Weights of a small transformer language model.
Size: MLP 256 tanh GELU, vocabulary 4096.
Architecture: LayerNorm before each block, learned positions, biases on query, key and value, tied embeddings.
Training: a variant of SOAP for these matrices, 130M tokens, 3968 steps.
Each number is 500 + 50 x the weight over its row's rms, rounded and kept within 0 to 999. Layers, rows and columns count from 0. Numbers have three digits each. The size before them is the row's rms in percent of the matrix's.

# layer 3 MLP up, 256x64, rms 0.141, rows 43-85, columns 0-63
113:465529517514495505520483485514422564453522492513605485528469579530442539488497531542505546477481519548507474519538388504445530589477503507511604529592552526538561395401482508481430645454446526
102:509505559486544537554461537401432445604564496456534623454418500418490500546483476451547506479479530463502398552519541469583402494486578472482531507495502526402485568466500445554536537466489550
081:554497561504429556483531506506480475409470547492514532518416526439509460550469561541547618547557435459558558505476602511537482572587527526489502559533518498442506579478500558510553364550443470
105:567448548497513409518480537408535520470471585525543517551483546492431498550484484410489482524500424427593451563513502518438505502470560448388513492579552410461531554575406426500494516478445500
104:574515470535560546495535506512512487437557501527602391547442616552472536500443442469502456574439442443504521488505495450489625485527529564450582492503538556559518567493557531561433504456444472
080:462480559490502530474414524584485485479488453526460449589569555454578644552549481495482496528427428464526489554464457471511504487502515481477418537461521501522499379497600540505560577550542416
098:498537490485560475534596516462399443543537502491595529532479476468520517527394413444448462561387395527469520494484527546506510580495560490502581459550569464498567509565467427523487573506561509
118:470472532494499516578516533360439479516428443540488481488506494544510423489536440535501416571480603446454494452410482482538511523443613487475489483495512490396416541525550522483585580555460481
097:552524555480461518464489453414524558574538522524416579423486577507588516474569492558469498493472492485536512594426486494447511386420586440497445472540511531498482570573487460412488447434523480
090:471523495556493542495470516434465482541442530471594517543509499430387531588528520423508547476434448527504448469560480495505510568499584537557503431481597546529617428459420535555449451557488441
093:408513348496420540420494476577495485448573574562492515579467538506512515455535464502513467528431492414497574482533543509541517492488441502515597480417463490456531409565490503544484552567468446
080:452581637524467462521525443513591476475527452548498572488519486500554546465439443556499500559541377478498533467512544372465499482437479514571500511482513460464526438485539514532595473481541391
071:459553532496469514584516554500514586560534469612437550493525543484511509541394510589451556557524468405458490510390427574535543504432512574492468564520527429503474560537496460485489519423533550
114:576532505488399535485507411492589547476552563551457471544440475505517555564515452531499472510562602541542491470468424497465544542462403536467496447519417578433489486480553553453459517368484506
107:566525527541436555515468559451541390488490514564542586500457523456556492434537496442440587520419568529406468535533497554514509516437551479602502588503455430448460432500510491455484553448543436
097:452501510464507507410545526438525616527589425555513492545449522518447543496442386496520487528443528510453541499612432484552519528444512532456447469525521519437407456399532452455474475454473582
069:473580534504540478528544448405517504503478485450562633383476505540499517510554462432561406554414611502483474486621510486510483499476529496511506540474535570489536515572499468488562563507519582
079:534525483489500496525488444503420502484590446521471505561467475494525577479481497561503448521513497454562523476558551399468480446525415469463588587413490442388509421488446500510432525359455456
106:526455545505443440470541452517495407495437466485454542504492422486476471524522543456429506537390539451504435483521593541522445580465530514525484421536514523314546555475471603503510512531510482
094:535601525484535470551518513467471590425494589589481496620471483432558565529497483444407528636426484589504480412510492511506532532501491544445528399517523502461505528509490430516526505470513489
131:460583476450579515448548480468455487482481581543567433538562556530458531572474475444499614486512567429496589544502560541572486523498477448470516536588451405482420526468455456475515505448540585
095:574549494521407560479441411549510535428516533518464522589614510454549539474508515483439463482608530523528505422586461513545583510476498510425577449465452445457520511505564587535542458452475484
119:603467566510476389569559454513466594404423445545512462504535535507498558511559512543519455591446502463491498486450539486445531481476538500457477501464526372545517530428544451534448527455406450
075:503534497588412548425490477417462523425599472466546517572457460551529496456546465428444500511527496487477480563551564429478508469470531513512538534470477383544472511555555463418479504515541350
123:452520504587479588513491562518486504472538516495513490493338521483482384555473530425522501564457475506482533570523435485490495515435490572495527548487489609427513452550417517519441553519441394
099:487537408541524552543580361405511416565427518430539482586529471519488549538446470440446459526392500551473463390555590455519497482514509514492499489442560513500558490500540506498487533494533475
105:459420511480536591509517535463489584449482497507535425482579536553419547476466519594559457550433463529595555524610520474420540437448505493554544517493533464470526515456409450523464583555448512
121:551506552526572520551595555490530478478554546501485455562415446427451459455452522496448552533489579445523483543436514479496503560513498585477467557507489470433470651465518576563404512435456530
134:452491517465548487551523530444453507401524570545578429496517575552508450540552499521502565572506499416518469517478417543465537457470522395521527451561530522387439482485444498505479611590524423
090:538566474451489520535505419486497593493505396473599589538505520501507508516459446512618507530519453465490536524596535399506503497469596503443445540449486453545508495445555475503494444417430401
095:529501673466511573601555437515484480518527530482554525485534481441512560437455567538503491492412451456494459596577469536525522559525536557481475449482459491462534460497460417420442495548494580
074:470551555523465569470437463494569487411506513563469540442619519532499448471524505541490461542584536440576478448498531435515507465470480422480399394545491464463530481370533531575560480482530505
104:511548510464512488395465543510445515487567529484414454483439483505568455606463438474577552497542397388503535570514423521490556568476472560479507432514502578498488623513574513467481489463501472
076:455447399466575513519518528491469471497423489435514417492549497562404460546491568458490552438463522522573529477432509511521515548496573514444418428548535570507497575495449489547555586620517559
080:536577594571556495503408541478498497469473455499529547432475540500541486475471586507487443449453504573532410439631489534419502499524544618509457549467536523463607484525574505446497542465498491
102:475490484573477616406541456514477442452529410483510411548475468482471446482472533592501400518504486507496575467512567445544534559476455545556524500494528514441538461434438521513533558641562486
084:483523465470496449493459433534476482434498457507426396508534480516360556512490497434525518520475523556486478464596440429440649564462489533470547536544488556564476486456438450532499603515468525
086:461507533461472413562410374495500422482468515491486524494523520536483510419595483419491450489499527472473436543621515500510534522463552495519569516487518513464577369539478583428559449444486484
077:579453484606565489605502428473494597438515502500533487533453540511441547518538534556511501546517508551567468462539439402454575468473542543527449471494516630484578437455473546529524548502439559
100:505486503488546448473555461505449508521335517512467512475488431533536435530584616552525552532519541441455502501494499514432468488494545500498459522456452496515490498401447526531583619637491469
114:480462540499474535462505540480514474582422506459487517503453539482549485425487414484499536487402491473425530527491429560600493550485670517496425491489493515476501478539521455494569595586599445
093:478515509409474475496515464571482489408463414606445541444470522592578559584463499502433533514537454476483575498473484526490486494453518494442555426443541469426489409494507532516476417436562400
111:501510506516545514481417456486484545477501546490490517448506582492586481469543548551473480611557484424465431632525497432532429500504530442461549503504532577497555467601463453547604498606505551